Each number is 128 + 24 x the weight over its row's rms, rounded and kept within 0 to 255. Layers, rows and columns count from 0. Numbers have three digits each. The size before them is the row's rms in percent of the matrix's.

# layer 5 attention value, 256x256, rms 0.102, rows 172-182, columns 0-127
108:125153126129114147118148116177137106119139108128164090090125115119128184164119124111178127114121145136107102134093111135092167113112113100137150155124109118130110091116099127141130143194098122145116123098126121114143131160098123158081144163107142129142129138134159167106152079145088119107125130104140112148117107155112133105126154170142169142098118120111097083072139101111124134161174
101:114143139127107092125153135123111105143093145095083111098134125097134117105120091095139119106134183130130105126150129148142128100152127144129125162105128142116126093125147147126155122102158139150156115097103112107133099149107080139146126132126138115154087134130120151132125153111141143113134135140148132141131161149120154121124119080159111051128112107151140148070114132098152152093171
106:157148110125126166119098095145094135115152126131131060100115139166160103140102161129137084131158096145120125093117140118100104139102161132155128090122107112166119114140105124121167117103054120168135148166128096143120141145099095145112135149144156129132160105100130099089076118131101117099147138109166122110136143135109125139115134089114149157126119143107116085105147155121120121129148
105:135108117096110140133128131115155092114147087139118112136095134143139090121085181114128137130136133133120119128199129149100159128107129124129095115136116112117108149129129138139110120117128123119125155093087126123130122105091124116097168110173130136083155125142166095129122114072143097102122109146100132145142110114154105115132098141103140188116105107113155145161079156138105139160105
109:109138128200099094132127135156098106143084118137135110121121118135154159165148162114102115162151108153132180126094141079095118155116116111168096142152135091132078161116136171136154175112096147129140085120136148158121153140146141128153113080138095113128109136083097115157101145112105128099095146130128126128137141120107160083160116105117158145134144157122105160144146122113111107112138
122:130115157112148116108115125092172139166080133172147120152092123148164114117115126111141104114121151123131137143126130140118156148145135115100181126078106118117179143118150118103121109135136126158155154098117144132151125115159176115147124173099147119146080125080107110145152155096127139128130144130130103131126151112096145132107102146131138170096086107153132135130112131099136131146146
104:127142145107129154150144099112121159158121093138126139109174152150155120125107169130142122084106133088146137135145147151130142173120140122061124162134098136111092094110187124118117141096160128141141129146127177160111145087141131119166148157171103175159101090133164107127089111138125102120161118134100135122111116115100132087106122130151086090130105121100139112151128155150123100140136
102:146103081107114134123161138135117121175130106130105100141086130094113116105123125138150053137119082088133164125169128139143125144126113153161153111161128149149113144129133129143148086133093155129123121096118127135158109207118133120109073133143141118166155157158109132152117091135137115113151153167101099133111120149141140169096109130114127119168058139131069073147082126138146083131142
105:118113134127145159145103125177157120088147135131105121130123106085119128168114147095131151132104137083135087146123157111156106155112095149141171147134127104137145118100151163159138098131129140120096135094099122086133135131130162128101105162122106091132112107116121165147116102117140148147181110113150116159138145140130163140100126141144127117148109143065128115082112119171113157132147
099:132145125155150126134144131154125133136147148140103128115145136175138093158163148146112105137090128106154160083138076141129152132151144116125154142170123110096145117160108198112167142096156142104161112109146119117127123119084123139132100151111099137107101127117118121160116138114103110119114125126117128176153109084138120148126133156138137165132171160120138095089093082104154115169092
110:130090118102154127111153089171116110141134124134080110121171127128167126121133119129132146123146162115088109145106138157160130152108123106105096126100101113110120148096139086167146136114156120178102141124154122108141151146125127087090131158122129141091133118137132076125144131128119151148149129142149118107161123125146117120115098114101106137130199178129142102137124090142150116116186
# layer 5 attention output (transposed), 256x256, rms 0.0942, rows 172-182, columns 0-127
107:096114158117150139133129156121116121146144134140153088159124151151161080073154110115136135126100097126137137059122143130096148115119150123133122176116114136110123141100114151109127116158102102109153125124104148161169130097137142150167114124144116124129118130144121106121162137138119097108117130154086086112099129125145147124142153086123084137115109115104099051154114134148100141146145
106:097115162135145092150108145138122187148114128075125119180124131124118150114118167117148096097052101101125124116097132126100142168191135131073113115149064108155143160119099107115140067127117104131116097142125168068099120108108129119148132139118147156098139129086182157149101093119097133129128128095101102135118140138128126152111134123107152169150109179138074155115135126092150144174090
107:086111148150118076112101142132119071105139145112094059113138104100172111120145111136123123099094184110127150100117114135125134122113134142136151107128141084110101150139092161126142087183148085145116141136113103149138105130144183147157116100107106116089116142124110126121112163116136145108124090119091103132108142119139136121171154094127137118162166150085115162110146140085129144085151
106:126142080155120099108172108115119150110083121128132108155104139141086160096143149130124106178161141161147133131144147108097123118105112121136079176147169144158083155118186135129153110115127142141070156111087094130123131088116101161111110117147169120157122149168129136102103117156115123097130130168135186149144142117137144168132106129140114150136158097145080165157086131138166122090151
112:120135145088137110107148157134121162149108119061123077154115116106055175126086127149169085122128121158111147086141100102138136136128116130092163138084146149093139117123099203140146091143170099153122125103145133154109185141124153090142138095160127119078155146132133121122090116117128151171150146118121132159129123128130074101141125163148141109128090140138146148142150108143164143153110
125:089135118139124074214117153143129163130148112130133103153114093125137131103161131122156120126127094123142154129093148094101070125155149132111150143109107109127185115079159109108119141106177146106108103117108162126139124098149130150115056146146142132135157106137174154126142117126134112092127139130135086148123152141124151131079132127070117132132183095114158119109118165152123110123102
106:118126143162124121117141103150109136161139108137144128102147103114131099091173119132150126141149116119136119107059150170126175152098102107111149105131131117185158144160105131136103158139118163132096132124126127116125098140156164118088122153136146116105176136109120118148123114168086184105070105127153144158133123103093149115122133150171120094159108112174129094127124118133117079146149
104:112110124172092116127133124143117142120128103165183122115126103089115102117123149188113133103122172121085145120097105126131094142152112155132146105155140162106169178144166102141133108101123087115145110112128113115137116124163141074105095116143160127103106116112144107089107133188121123164145090126143107138133102127167141104133113131140174132146155120109181093165116137139135142089145
105:128122182148120111163183132116116183061123082122094137118121094140126146092123115141114149116153156091132172165082134131061107137128137130154097125144148114117126156155147123136117128143165107106175151141130088141142161127085114130121120129121104129137119096100139145108121121126115085078122114096152120119127128116116124114129143122114151135140116163110117125104156109119110147140110
094:131123163137145150115136133145165096098125122132121128096123127116135131118136114098156100159130076130128119160116119146145135105113117110117103136094141111102148111097119130108159154111137151155107073079165132107094111108149169099093159172169152157150114133159143127153134128105122142133128150118118135136099107099108128121163113162143205140147151137139136138142132110152133107147131
111:133139122163079098140141149112143113114130127106146134137133143171131142104145166151139120135105142136170134154117099152088113131151116110126111119142123137143119070095119075138131138104088144109116164151175118151146116166105146110138140167172122123127125122112119076131177181145115143145110133140104170119140138164123119120118094187109122109141136129136104127115138149135091128156139